From a checkpoint of a small transformer trained on Wikipedia: width 192, tied embeddings.
Each number is 128 + 24 x the weight over its row's rms, rounded and kept within 0 to 255. Layers, rows and columns count from 0. Numbers have three digits each. The size before them is the row's rms in percent of the matrix's.

# down: layer 3 MLP down (transposed), 768x192, rms 0.158, rows 206-274, columns 0-95
# up: layer 3 MLP up, 768x192, rms 0.162, rows 207-275, columns 0-95
down206 096:118172113110117109133126120148104150116146132120133142146119141102117115073059109150097164102098171144128107133104094072140137165126172147144124169110147088162099117136168108147196125143118125120118129112103161117206115115087112142145124117122131134109142122121097163111122066133115112135
up207 100:170096195115131128120140141159118131160116090141157130179111162102100141125114139063090140161120096120148123134122101151148156085137110132128113096131126162140134080111121075173136143105119106119121113151101142133143105120169100138129122189123112136132109123127165077113118085156154100117
down207 096:115133154093160113131125134173080112156130148129085131161153142150092163119145102072130114109133125148133127131117125099126177157178146130156121122105107124087140130151163095127081135129137145093158093138203089100129126088163102129140126146119102128143142147142148126152123053110129135170
up208 101:126107158147155140117113091084123120054143130123143113081153120136127117144163130116110100124147100116089152107191176157148153120129119139134130128134111105127130146123092138160174130118113073151119099151136153131158146127156115126086179140109158064124114138179203106116099130127135113114
down208 100:123119139119113100122112164130156137167127104120150134127151086143140143134113115133127127145131129111120105152087147126135104126129110117146113122109114155158114055111096115122155111104106120132107141130135136185136115124104156125179115121139157158103100090121106126139135103128102155136
up209 106:127101150079146174159187123130108125146167133090136128134083141159124180126132157138119121170111122144103144140118092169129107167111150142103086139113156090184186145137161141121137118095101150132123141100146104144137101144128088073125133108148083142121128146137185118120066123156123111131
down209 101:117101148114142131152134129146101110097165126140139126109133168119151150125087150112104138132147157141107130125140137056104119130139142151140119154077090101117132103109143124124161138094164123156116138106158120142125110089159147117101115062098168177099151143082147175089098111145135112122
up210 104:103100120104132111114102160122107122159145121124132109130132149190107162114126116071108146133140114115121156140112110128128144123114126123140145133105102127154098172101106113138165119127151139186118129135134105133184131162118154074083170124124132113122159139097144129154119104091161096128
down210 110:109124167124136086145106131106119140170130146139120144081168099064093141164136093096127139123152091155163091093100143158121167120120124152113118144097113118119109105110112084093139085119136132127128082105128125150086123146173140117095123118113130123122123148108142167139094124151136106100
up211 100:139131153134121065127086105104130116109119113147112139133116113133097135124118160112127128162133129150111132160105132139099161134147094119142135134086121137176173111091129182134135138121118153102136124125150130163167144094104100153121122171165099107183071136120146174139142138164124120110
down211 093:148128094102150158106128136125094144083098130092183167122168089171086101105155113167131133077154127160190091147148119128096118133089148115132117106161118101133092130133155152107139156114116171090160135158143136119123130138107132128135113113118128115132128193113133078129113104143115145106
up212 101:165108144132125120097138144113090112173138114144134169137118121130114171164106154128144154166113137118114101090124126132118148176111143150126136076145121138147169112132128122115194099125154163130100107097096137120181123103112172152101111151137140092082119103126161084140141125145125160178
down212 104:121129140151197124113111088096085147133123136137136153151130136140112119099109156131095113096132122098159094133133099127096118134073144106135125141144141123165154124152124193111148146127133171150177157098162148137099143106142131173106158105118123147118161124119144160109110143064100100148
up213 108:153144142147147117103157121168138166105163137115152124085081132099112127076127133113156120146143156161104110175156089132116073114129189122099139147137131126143138149119157136132111171121099081125137139093144113103118139166115105092105142095132109122118116144119143148108139108161135092169
down213 105:117112135168171154105150119157156191128110141108108114117123103110110113153122141115104124148148114112132089146148104185130120128113105139102069167137136144107150128127126105116102142184119124156137120152129118149128163128138139149133137104121132108136110149172128120176093128155136129148
up214 108:122121138147158110187134129128083112113105138116155122091154131115105164125174116123120138118080072080143092129114118148083143123137168159131172133101110125082128154123121127136135139112118144131119121129106169107102117152173124121169132167169133129129139105148160106076131100103111121095
down214 117:127147115083133145121192101157149168130136121123141134159114100132164126117126143086135147132137155156151094176115111141128144096139137107164121161105170106129115119114103114149145155135122143176162071137136118153117146115126108149136134163093130107105089144144136127131159127133117158129
up215 098:139113158118118110126148098084161118136126164143137073133117109096131122101158128123151096137139109137127159087160146084125091097145137122184134146112093142137131142157140128139103112133128070130134122150100193133127142121148127151098137129180147148075123151182136139103142159107116130138
down215 102:123112125131159109112162142109151184150165172109131118129105176101151130145067112121106129124152120128123128139136090137177128086096160126145147155116126108112109137132113128137133138094143152153134155145162140149112105091113146104175114085112123150110143131098124118078129124160152155129
up216 105:127113113125156159115149099107102083156144127138108116092112087129137132114111131124158126159126099136130110127130128119144120077123129177151121145114119170143127132165093115083168138136117119187154154106161107105103133123115088114155099169120129103158165142162118121106129142104148086101
down216 112:114144110118179126162124130100119102125124140118089134117118147139133164101096105111116080147126147104102143150092124101125139148118084137148164094112137127139113111075125137073105151189088144112148065147110102100143109140096088120145129117114110167140180139123142136120122138109116164134
up217 095:188105089127083124127120131120174133104083136090126078110138153151100130130118145070112107142117147176106119124133109173099152149137167144143167110109118083101145153131125115137112119151134136133103117144161117130137086108138126115130100135158124140182134123133123157144134076110138128133
down217 098:156142113115109121115135126135088149133119118073111102133176143157146114164154100118114085113145123124117141119138141114141137154140132121135160160113128077139121134179100163112174098138169127152094180107149128147121127116111116145090125108128131151147150120100106176119158137142083124116
up218 089:126118110163073132109110122106165111152156109139143168109132177133151119100108120141154154119124130149201170146109127121054118128129128109119117126124142145073126171140125156131110141102121144142109124112135118137155152109097094129091126136174111146147103135128128126124165139117118132133
down218 096:115103141125140125114159171135138139156122091204127113100136116103108124116140175164123143152160113076139125144139148139103133115141117120115123137155120149141107085123127163148113145112112162129158105128129112145123099162118134111128113105162147139131138143110168077127129114104132160093
up219 101:198101150135100143099086106119128106125110137128142119114169098161124128123171126094111097123114122116121119148082128097142109102153105126079108110133112100122099151110135090133140110098144093135110102145110105115121154119121131100124119143106116183133153137148192125141167142111171118117
down219 114:156121136125105126100112118132121134129159158122076078140132102102108114140078107123155150121151068131144174122189130123170112112148117105114119160104117088130127123156187120108109113130156130097107109120128141132131139087141166120125124140146122116168136129103101174113138125137180157097
up220 106:122138131116110109119118123071141102158130122105141093139110104127162124130139131098100123141128095114088131141163156141109131125136142170161129149102140142114115166156164088164158145163103156127125101160124101152110124112153152137137094123135138112117146116084119130150142133079130119117
down220 091:147137150120174130095122108149135106104108104132149131136117139127105159130096111077081077097104144142112142136125091061126078136134144109173079106103140120123128143143129074132105112136128134128152121156156125077124132114109130154134161166156112136169133139152078096101103117145132149136
up221 101:079097151128098170143131094110135125139154124158088121110180110126137133186145124128150144124118121092132103134081124098110134135086179128143144100142138171105164137128142139124140115121149145141090133121111109140128085066131152119128179117148104171163132126129149096133149135125121115117
down221 108:128093129125139151100105138124155108112113113124150096139128127115106135154105131102144113105109104132135150116151161100158113115113121138132130130105137164127094152112140141121141134150131089178104134180104097137129148131160094136131124113069098097144146126108114163108114146155098110086
up222 099:149106157096138174097145127120094105113159139124145103156131137083089161161105157110137137148098096129126171115104164158122098154126091117146125075119079137154122141098151131173171169099085127108108143149130148128144125153072159110091106162159156104116118126152115124144136134115147104148
down222 097:148143137068133145132146126123130140133140127086137094092061128115117111119114104120121127099139177129071127114142082142122147143131116120159105130138125163115128120078114122140110139152090130128161156128135136117156117115168124114143139105136130146142127142103128115123151152127141156145
up223 091:165153158108146125130139119152159138153130197104118103177133132092140134114106140142119141127110088089136156166132122112173130118095103166113107161122136127156175159147136141138106141111129128134116128088066111142083118133087144110091191129090147105128115131141122098116135104133152115123
down223 091:136099115123101110144151152110111146136128128115119136128108121151115114159152131109140134181106127114122083112105099146153102119183109163123136141099071127110111106134143134115103088174134117110137106126121101107116107157145126108113187139099163116142129141127110056148114129134102156115
up224 102:131165151109137137158136127154191112123098145126174145112133141089129141042117153115106074140185119114132128117102113131174120141124105089150118146120158117160110102162127151147098092112148125121157149153142091154122137150145165131086096148149113124163134124126157099115144129156092113073
down224 105:117099114124186144118103120135149128146166121098137121145129108139139147121105118124110107139157131159127106142151147166124142130153105132128174122126142155129149135110135086118121184124135147115174123148151094151127135127138163121161117138110106120123118138127138081124144092080134107147
up225 105:151116104127076120116140147166119131089095133133134167120119143139161120127160133142098077116126088104119126126129131113148156145142125128154107086111135128131140129187098121126067090149124165102105125202127156102135131132142132129149120153147113142087090129127094086156114122137137127149
down225 099:096159120105139127099153127180114120151124128118089125194124135168141141076109126150120135115128152126139120111140129110122178133110164108118149141106122099130173131108143145148125122111121104115109120113150166110120152126083099129141111148092085151090139125102133156176122170120143135124
up226 114:083131155093093135127125165123184122125136139090119104129149152133143131102152127123103120158149075128121115099128118086110168098094125100123143147121130120084126095129116116124125097121150085112113108162113143141125108128139158100122111155160112079157081102127123098139204101138146140125
down226 132:139148106095093109181145134115140153126140127145139129110136116106140133134144165161153135139163179111126097117106151140111138075133114125126102117115115115134123114136132132120126154135195143143118121150133134146117118104075128150101145095092108123108102120119135189135139114122125181094
up227 102:110122116104095073151145154124140106145129167101110177112129147127127089134124132131168175113139114156108132110147131091118078180121137156151133130098121184130088136120163137123138150130107149124139101125141138140119114103075127131175158173128122096144133114161155110142130136114115125106
down227 101:133083118097137106084110084111089120111165093119129126143104157122095095151121168142138139140182155097134105144142140161118143131134166128108134136123194146177122122150136109123168123130125122156136138087141154145159115165076129172124195132106129113149167142124148170118130115127140163139
up228 102:135096116119130075105112146124082153101102103122108083136165156105094152160129101114148129143172147123115087125154168092151089112113131091129108146075122168099109154128139120161147092131118146115117132145164141103138068174142112104129075124142110147113129166136138092153104098151089105101
down228 110:157093093120174094125160144141076100071114101148099079136125153124123109133127159158183160113123122150145138131082125141154168120128111150099122128103140127094150123114136115116194160109145103101111141122123180159200122124142146155147151133125128147130095166101123160125177159117071128137
up229 101:174101129147103135156102122126155078067140064175121144095172173135105145116136161158120133077144137111099193158136129100116121110147120140124129137116147136134048124113123092127124166113152139172143133125131122101161110159138116131134132083177151101140135114141123112113140162150128149147
down229 100:104124139142103115124143090139128120157141145130137132119088156082106095132141115130153142102103127117086139157132112128116132128143138139110106140137165081160133090152182106155098104116148118129192129122105123084140158128141108166155124158138151109128144107128130165153103135146157139127
up230 098:112147087111150118133078162120156083126127122105160163133158109059111147133110122099201126126150113124134154149102180119107156111122102131132122070144150175158116106143145149064097147109126131082131082185109133127153140148129156094137129135136151137135103123137131125134135110105117110143
down230 093:088111099060158151131136150083122154150118163143126137107096119110125106176155151151139164123124125161103098157101103133069136122109071151117118172164130139155124124163147140122143172135119133144106120183107133112096153177133131091155173118134134127108134127103187149120124129090123141106
up231 105:128124129108126154151091114141102068093151168147081111119127137148133167140104097125144096136159119113157137134124145100129117146139108122133149121140129164125145134125151139120132103114093132139143121100117140120100121124142119163163154137141161149076164130143107106092121156146140065134
down231 101:101154157136078126142170126181152153131145120136126123110105136158135115108108082108128112150114166146162137114131087109121103115129099100145162139119143064106146107141090122131132111174173148120117162129113078128132115095111112138187142115129130132078098152128183135114136136143133109107
up232 093:077163115127135115162107133144151116130170123083089116139149116100113129115126148158110127135153108145104152122129101106105120134081123126119186152145130102148122131144110085100114132121124107140108130159113147118126110103142131142114124141105078116142148094090189121135122112144118091120
down232 090:169102145074133117141120098139119142132160155117153117115143106174120102150160178146167086162083072134162144145114120159138118109159114101136066104131108131136110132154122141161096128105145140140136122195145127123102157128115092147089184085121172126081119109125118149126175151142137143139
up233 100:108157186091162121159129139112088127102162185110136110124137160155096123122097079109150148102107146090132133138149130132121148149161110096118121136133149163178161083128161120170132114149124160131119115078128118118119137137125106109135133175112118113117128112145096148145149128105134113141
down233 107:133147112112108136091130169136107106145118150139115132132107129190146155149155130132087091148123152114098110096115149127153176086143076153147129090115123141127145148125110115100141129140146137116137092187140099107141122084124158165140142136123144144162099132094100115150135164109113141109
up234 089:105110121146127088096147091071121174114153108123114150136095184109146115132129110121105139115107084136127135147140115097131113136126070115167128135125124091091119150130182125105154094111159169125142101152119122118146087155118159126106148136122153117127133101081110159107114093135174160099
down234 098:119080150142116102157122108158103111123165136096080090164123146096144104129106143127124119106114145078120119184057150115147133143146133101116099107092168081121118150133121164148123131152095104150109117082110101137089098105168111128111117103107167124094107111107183104097116082120116155128
up235 098:142126131119156144102165110127165128136099094148117114135104104144160132097181137165145114157116120139128141095141167195137138102130089126112107120096117128128154083108142125173135105142077129135123184080133104117125100113165159107138158131122121131134134102099125169089148153112175125125
down235 092:085158103104132121151138123110165140123108174122125117158121113108112142109111122072098117136122140147126108190098118172165116124152117131147146110129131188105145099149127178122124137135114118148192125182151130169111147124142142140122141150132118107103149115174101063146148134138065178125
up236 097:092142117136090125142152111146130098138153165131181110132130150123084148110121155121147148145137087156139182111108142116130118152122169116147119102147119090146190163143083111143118128110121121129187114167119131135136123112120106113142112125105123107092101095110074138148110110139144126139
down236 091:125172127126154138130145149134139141138093170129116117144144136121075090137130122124122151178097118153110109124094108168164093154108124137178145153150154106137121152128112144149156117183120087148109159150176116149091124115145130115183118131127132114129120097150148183142125106156141128141
up237 104:107123145166161101106152093139123120132152103123123112134119124117111166139142143136128098099158167123105201162121093094145168093138138141130112160126140141135166142145111101110144170142099112143148137138076156103149127145140112118147122067134137107148144124106126148127193076122122082141
down237 115:120162126158164184126144130094078149163132136110108110102170124136141160129131108103161077087151124132109142118113119109121119113132124154117123137166154098131110129147137079134151175126125122134129149132119118101142124130135144147116138099107086164163092141112138154121103148098130158112
up238 103:172130140139120101131151149162136164128120149156150089154119110156110190117167135138157161145119157153150139138105148082125144142155112183132187096102121104134108144083146091152123117130137141138127133107101103128194141086104133116117087130166143117093162167138147106074124150140117114139
down238 101:083131129098130133121091144126072131104154093150069073101153109129121135134091126134132118139106110135119080122102134111127140149118089122125110090113146116107155156143114132168119116121119117146134115149098099144141134145130108148119176139128112111061119133160153168128122140102108109123
up239 096:103126151145122095112134144097114121114131144152154080133124106111142126156117158141133154093158118069120105128093142150150121088119117085155146137184098138122156152101141134129127109145127135189094141090148103113092109070168130128102140076146140159088135154129144048100152151128141121144
down239 092:135106159115130145138174149113164118112102124164139128143184116184177073145132164161124133118136141082103107132121137124122142129123099138108153121139108119108118141133155115128118135171082118164150100130117179138173109097156145142150157093113166173100134137143143133138139136100124117110
up240 103:118153161152114147145148154092068113103178150127138118149134141122126108106142175111085147145133119107106097166133104109132108128161132098114204086109099150145124175152137141129171104120106151121137121140120147137079124128139161122134137113161130124111109139113143112123135108131151129120
down240 097:138127143143098142119153118154159134120105104139138133083112148121129125119141113162175145098149135174137076102167113142163072125151146104108156090096122121095123139104095131130106160158102097118107105131140093169125117135117094120141099167118128118136098110104128132142157141123116129149
up241 097:129123132132158139120167156133136122097141139092088131138085154114125150147091128135151157104138081132147148118145080117195158129124074157123102157111166083122127143149110136092105124115113130123120101147119116123141098158145133164153110160155206116130161134157085117176132101108102113107
down241 083:116157146161148111137100124134118123113130120181146162134132149130136132137122091173127106109090133141147157139088135174098094150144108133056119147121069122121122104102163132129163102149100107131122083117124140106150171081112115133134125095132113126123108191130145128125092101145128124094
up242 110:109107151163132144160137152116091110117143101117154154118109160145099131090130164144147175149176111095148101135116091053152081117139126139129092133096121144112133146122134138169113135146134151140134106135088195098096112116157073112132152122167120139128140150152121069116135138101135118163
down242 105:100140156129119079128169090151118197107130150123078110142136085113117118120138151136123117109122141074130092162116119151136112135137121110110135147139135153141076115133111141159110115124117093155116130117149102112132140168151132131092187113140144116109098116140147103093125119116154073133
up243 108:069119117165135098179144178097077119135155103131104139084165171160081149142113102111117131119114128119113154172125114080123111148122092113114142147125108117113126189139100111114133144070140098140129142162130075109147128153152136135128119114140106143108106114130135110113130159177155107142
down243 114:123139120103136142142136097120141102127147143133139134067101115109157158117132124150124142142091123130120100122109155131143121114166118076088119102055120103107076125125097130135142129126135133124151121135157126154141145105087095133120161085129140091108151086104124129094121118115171125106
up244 084:137142151154122131102132084134213142160127134165101120121158116149122108111136143138098133151143122102158148163126144101121145156120124137123150111106126124140122118159128102132105092106137114154115107127152109123145089121150174108145132182091178129118093115141099120109135118118081096129
down244 084:120101107125137165132106117145099135124198101138114105106138182105144109155134142153114130097098131142120139094115122100114138097147133137120150122126135133076138125104116123116163153126107088126190154145126133115137114108106118147106140098068142132154166156121121061108126117165089099127
up245 112:142093169131092140100188110147129091108116139122138108092151129110094181088123122144155145132102123156113146174119111119111156115188168135166083113115129166143099169114106116183130155151145116147156110071117130119151164154118156142156119078135112112134147147149101134134148107150154111158
down245 117:154112126145139120088144137112161120113147170107128124137136125160120157153081154141155151100145126138159148137109143155108125100144139133139131116124126136157131130120122075154134120106176139132150124046127125106130143117150137177164138084130099136102121125100118149123118111113112120144
up246 088:137125118113150108127130097155121108144192130085158176135140109160112126126148100124146146106153131105099092077139131100075152105112120128128096143143152134121127096144117129161123093103132172091115125098109131116109146152133084116157129107120111126151105127152140168131127089088111077134
down246 087:112133125083122142137137109130097191100124144122089103134066141133138129145165116112127113146074116118124107181137116153127132166130129101124118096140115099151136155109085096126132168133099170149149119153117133118148126133150126149141090108102159126125151134113113125122124136153129150101
up247 101:123121136127108108141163107113129104134157179116066131137115122121140180112154121162153138163119111141139163156120139118182135105143163101144112120146129188102106165147097133137163106119126139114092138156110149120143151148130105077120128149130142125127126120142137134100164113149104090159
down247 108:132164133082116182084190121150104163154160140106146108101164129156121135114135111115129091145161113146149103114161116150106124128159100171134140123139136123116152130131113148091098127159124103160112122132110143108148145155107088128150128143120124123080128152158115191109161129127115167092
up248 103:096137094106163095159131108127128140110132148134141096129123122163122187115194165113140077155126175113124179115179136120135132131140110130180148093147119127115182102123129132127095132105106116125151114140147117130187122120165075138140109132106116141115101169131126094141153100118098147138
down248 102:155117135114107105152164135121084125115119129122151147105093100118097110107113104116128093158136103172141166130098126149098127120132116107130138129104145148151108099151140113118125133112173141111104111142120123170144149087137105142117164162169103124129165138110134175140134115140105074093
up249 097:106090120107142149103136106150122129145160092136136125101151063104148126154121163154119068158168152115133097171153111095110138137104084131126088142162153095135132138123164178114161192122140138106117126136113119135094084130125128136116130110121128130093157096131145105139144106131154135104
down249 094:153130171145092113139111135164101115137098168158142175130128174139140178132129122120098150161084134154130130112141103149102085150139092139131136102118108159109114127163109175118121095112146143125156127096149095118110105120112101117151119127127141132117136114095151111116163182183149141125
up250 097:114136128159187113162139159104092141102158119158115118110088181114109142109129097097158117149129103113127115148127092083157105089142123157103103111067112125167101088166130157118115113115136126108141119120142142095108140117177133130166098086140151114151157101133113100125197139153144117108
down250 094:140150103115141151160123077132160136108162166142082149119100111121093155139086118110090113151149102125099128171099127154122082125109140119127147162093146150117103135150075101134109120118142107104103149122135089138134076155120131164076116101126158130123133119123149162147096110144126140134
up251 101:141116113111151116086137136124161120106084117153146121137103131122138158147120132128066198122156126161125098157122153141139127147114198101126110153155155134145138173121131098138120128121179093136119120183144119122138098115116152093105118131137103173100150135132139059155121130140138098134
down251 098:130168086126080149120163143104084175100139148160142121160100123092104137191167134158141161106142134138136137118137133122116162135133090122082101128131114126118105102116151158140137153151122110135130192183114130132122148150086126128128111132123114132101111094115100156146143137141116130116
up252 098:146119129140112113087105083133128168118112131148119116144131160106114097156126125155090140111151104114135116113120132152118130127106124128151125112146106123144160162154122139124120087138108125168151133159107109146148151143117132155120109155116149111175130111114128095125150145136118168158
down252 092:138134128156134115079131103153167123137190136146157162136131105125138146111119120149144090130177101138129116082107167074087113116102102113158148130113109133140118090120111123154160101139092140112136138159149165080155129121142141092140149152149138120145143139131171167148073146136204084136
up253 111:133099118127151137158080113151145131139124075124166119148129142114109154171094117140104097121196095114092122140177113073114151144166173090144159133146144149114105140149142112127171119129124117128177129111101107118101144151146109132095160164148146118111165106147113111076134178140148124117
down253 114:128103112152128102128149160125109190127155110111145141144104141191169092122136142131140113164122111122157123168134120117132114147146136157155145121118142107080116140073101135098117103161156137095149116171137169116111176121129069107161184115104143083108172182147122124132141143135116127120
up254 082:107109114129184121084139164139138124115098132096109129132165143141131136142110113167147144164172100110078116179138169139148118162125104128074127117154144130113124129153142138097163111115127105164109108120109107105155169133155162148115129104105161135139071123139145071094110147123135130136
down254 085:150107140080141118154118111162115144138162145130155102209116179138146119119124153090128091099108130134110135106145097106145161141156116128150109123068120142159121133151061120129117126133149135130115098165134143157095128146116118103137127141122129099126171133120122171140098165136135118106
up255 105:108124156165121107114100099128112158118131118121117132102133130121139120166148138113096131104182125084122112116144132115110095136142101095120126124111087138164117118133137139142097123105126122129096161160160094152143143134125147117101118172138151149105117149124114119130109158093116153120
down255 101:145139152130161125146155144154144117105152131133123161164098141151153131089131149120145127120150102090100113154135109125150148175097075106120116100155131115116156135137125144154045113096139132127154155142139138073132129112089147119124106144109134137117104108150110131165140176125131157110
up256 099:108130121124173095095118099134146125113132124133116144117115139095073134140129136138176125147124129108141146143083120123135101121143125170121146118151110143100134082124116128059097136128142135135088126152175172084106116135143119145090148121123156089106116160078159170178158163091109107077
down256 098:117131157159119109128119092140115144161095155144122166107131121136113131163080125130133116098126094128133125127156151094144097127143114083147113138123125090116114095140140163122118147147102118119145075157141102150155128128129120134144102103120132171149137106128121211094102137116133088071
up257 093:117093111096185109154133133098150136125067099113155127127124140149093111146114165111099114112148142117119124118132134143114188156129095095117139130107096141132133096148174141136154149121124109137137110128133099136090084131108153137160077110100108114158148142062138148176111119165144124150
down257 088:131113148146099125126133166155124128146194168159127116151111111132140122160107122111128141126101091130110130106163150115132089113135070123068096133135121126087119141135099118135158124174133112156096134138103110118112153094109118073113180140126166134152104128180126088069138123122140167134
up258 100:138137102160158099124160170128134143159107153166085159129119148142078138152112152121156137171196127107139139112116127129126063123118194137127138108181116125109080148140118123090160141092147105081126087118140094092142143115140116121117185126156121072121154152135122165119113142122143111119
down258 102:144140134127128126107132098132118104075130137144105148095086099123130125121137106097092075117150141140106139101122133087087107098109138166144110123123124127134128104170141153098069112112181109120134164151164123123116151157148099087171120086137126100112141118146150139120153122142122127120
up259 106:081144113129123138176176093124116163134132127089108117075137126129108126098123115131139117135129147118160164141098130084117096113118093139147103140105158127108137139149106133113135146154110111142144088111164121151160115106134153081148141137154112149115121105121162114155146189158099098091
down259 109:105128147140171093142102135152128165152166116115065123152102150129137143131111118112104149122113124163151138147099141131137156132126110076112126154153148156134090175125101149117140118123100144140134075143116125114149141182120153102035105128100137122143160111127134146104140124140114130139
up260 091:165142088162121099138167130091136138118124122114154130070160122127158067101132123145133125082088099123165120155098146118182116162087120116156089142119087135101154109131120127158135160150083118184160105121175087156119117145134166106149134160149110102131152142154129151144088124122115138177
down260 091:125108133116101151128150113159134095117161132123118194133088161140114155087094130115127145154122163095133119117083139071108158119152117139140146115115128119194138152124113156180120104103109153116130126158104148132108091144106103111152102117123161108141120094146135136146140188143190085133
up261 101:100105178188140072145102085144124140149158091122085091120131072125128126064105123137150126117123147128104093133141167111132157163108094115148113105102120125125138129103130124157139115103126140117108106111088148115121135119163140138155142133167146159125141178126120142121106133166131085090
down261 110:128144140116158125133195137132097150136115099112125142126119129147136113121133130143124123126164118129066105160118151104130154165161135100152116101125102136099116140136116133168121112121142122119143112126166106140135130110143154076159135122124111124148098037142127135137152130119083134150
up262 089:148125122158110163181126108105118138128118087125137132106114105134141172137083126110158107154146112095151128128083137105163162114136126100086075130148134112111150076116094130178072157129104130105154114170119114104120134117109149087148142135074115121137135181140127149106113141102104129095
down262 085:114139124110160111124100114071130117126135173123086144154117183164157136132107114099127133138118125147124143124147101152099110127099129128131123091112150156165127135136129171106122118112127111117161127193148117122131130122113100188110159173133146122097137112111098105099119092113093112129
up263 093:204102110121162121163160115122122125168140134147133159135161095104109142126062132127128134120123086111151155099130121082144158154087118138118092116124164091115155136086136114157101144113125147178082108107152115139111117129103150109129114115136138110117108127144140106110141136091147173128
down263 089:149142125153155124124112142154113118125120201120123160104119129163145128115145085124129131107129117156113116088148109141163156128111134115143100168132152154129096148153169087122124149100118166140127110141163124121078165091105158116113102172124128146103076106118137073147106153115108101114
up264 107:125171122107101138082077134165088149106131139135166101108123146159121168124114123124111103124112117111137172131125106133091154120191167106128133074097137139117147079141088138154141116151157118154134121152135129136100166126140183095137129126142149117115127102098157138120132096118124123115
down264 104:128145133161123127129109102106156156142095117131104114098124130106106150137118141091117095098106126132094144135130129156166065131121124165127082119116171063163111112144135150117117178155136104118070135142140131187117136093145097141162110143112100079190098138134123149139098132148159105127
up265 108:110152108078075100123145111136107122133147160142143131108148116149133144141126083118137101149151127139133135122142147106164160097132129114127112108083134117135154131091132103092138122111090150142139132144118114115132089091080133134104098121132184150145140211181120130187101131157174139139
down265 109:097113113168149129092129096139110115124131120137121103129131116213108134110136124106130183169132147093134100089120124144142171107118134139153132124136101121097123123072131138139129144103091128152176139177155187141135100144159138146107103113083107144128139122140176145127159121136135119134
up266 103:147109089158142125073098138128084144097121146108113143139135103099139132114098159135114133078154122138120117163140102117075107084114125116119120173140172178129113168152142112128102172117113111124131184164122121077149106139130139101122134148163115141142118137137131119145131149159077106150
down266 103:099118159176132127099128134121109160094113107157100155187107115131096103134162147125162099143125132142149144120141112124084125127125077145135138129158180150149123140166142138092158146134143149109119135121154140126098121161119115132160128114149140136120122135151142126141165105114124137128
up267 083:075146116132068116126138125088122141101103130134093121138132137106132100145122102128128178137087153099168124146137122112155162167143115123168170149135134130131112139113134097117135156133153105142089144129160095143105128112071141106115165167124138100115109154122119132106139102124116164096
down267 091:127127085094160145114130102146119062124086152153144131124101098121141134156160143097141122131166151188113157179113103169156171112142130149146128127147137139142142137104112101131078146099088115149098135176131127128086127141181134137125144136134122146102139100143156127132103163144173141121
up268 106:126116113126145096108129103099130180152139116115158137120121179112119164121104141143151147122164097093166145141108109146093142163110123151139158145154150138112120107144114143073144121108148128126133161126130094120140136099135122135131084166169120111112135107188105133098147152163161109105
down268 107:140126104127151094145134111169155153126139114147124096147075130085135132159148110103128117130128129123167117182144115119123102172115123136131141153096121129110155132110140147160120118099126120123136167145117120156170139132095138148120170109122099140126146120162144114084131155081134128123
up269 099:107131117100125108169149143119166124137138128130147131130119104133131137098136147151140107107117132153159106110110149126126148129136072117113102120086138120111126151121150136132096142159119138136087125159139108105127142118111126135110105126147097104118124077120129145140127150147073144166
down269 097:143163151097154122147148147138145121109082119158097116130119134141163113108153152146141109137109116101126122150127185155100118105127152122118172107124107133175113129109138173151133138133095091161119125184121162127160070144115129162155165137156149122130106157098122088166119148118116133101
up270 094:120108156152115124091147138158104144142132149103130136139135115118146136186140130125110123104132127106142080099141093119101184122114179152106122119145140107174140149117136135128138078138125152145086097123128134104130137118118155146094143095126112120180120087119164129133140110134112072143
down270 095:118156143125125082150122130105099142123111143141157159096133175126125130145157128159115130111109104167104144166110107144138137106089141127156125091099156150113120076129143088136087120142132102133170105138123145115143158108150125093102157099155080137109087077124150089104115120138156123132
up271 105:156129126142172124136159141142148142174160120124169099157161125115088147120086136064147119100139103133180140142108118128142136145133134110174142132143096167115157070110148110141142110113108104145171130145163143127138143166117088116149158113132139115124102150126118123122158112105123119096
down271 095:115163132157167138155102102113111137140169101122121104121125126113082099142138166087117131089101129121156106120121103136138113153125125083145129113117117160133125130119155131177131181142118107129124125159140127113099133129109124117141108092110116125126149134106170171111150132086138161151
up272 103:140125186138150146151106135132121132100130098116144173146155094155131116087101153108102181123125095137178162121103143117137109100108152110153134139142147104166135122163145127158162132117120149135070095153121115166092124146114134117136123126133139138122135102116099094134152115079149132160
down272 095:180157121145133138116133136110164145111142104118122159168134119110163183116124124145113116165137100163137115126125154097109096125115126107144078100110122099130171150115151108133138143115136129124169113138135107126112152154101135153136119106158127137145107129147113088141124115148110122145
up273 096:087108140135171132166125149101114090137123080161132107119128088148146146160134147113116140133156118131134121147123133082097093137082130111121073147121154100151104165118105137094128153134177157112165098149119123115127142153150130104101107126089147133125167129113123126071145101122175143143
down273 092:155131149118126126081105085101139131125114151172107144161125098126148145088135107120150159147124166133138131118152163162101141124137139097121085130076141125172136159104138184149135140158153151130135154121123094161132138155143097130119143120104113146160164143113118053197074111102122143125
up274 104:140131134139091138173147119212087159126130113158114097134093153140106160139100146157172128153093116117135110175107116126129155113119146122124142138082086133111140124111137104123136104115139142146125144128111130129105112114152128147138099114151112131115089188114161109134123097171110099116
down274 108:122162147113116084127090136148170125119111117152154109107136137147132167152122166131117174128142088138105132129110144164129165117145120120108108114079152114124108137120133145126103095128085111117124120132115154145130155119174143112117095106094113151147106103184131177137143110136104119156
up275 103:135104137135163100164149125111142127130101147136120120105094137164148136111116106100083109131112149145147141099159146146134206155111138112137123122153129173143136143095144155156103112133086148086114133134123078093097121150093109097118155139178140088135119161161121118087128100136144101124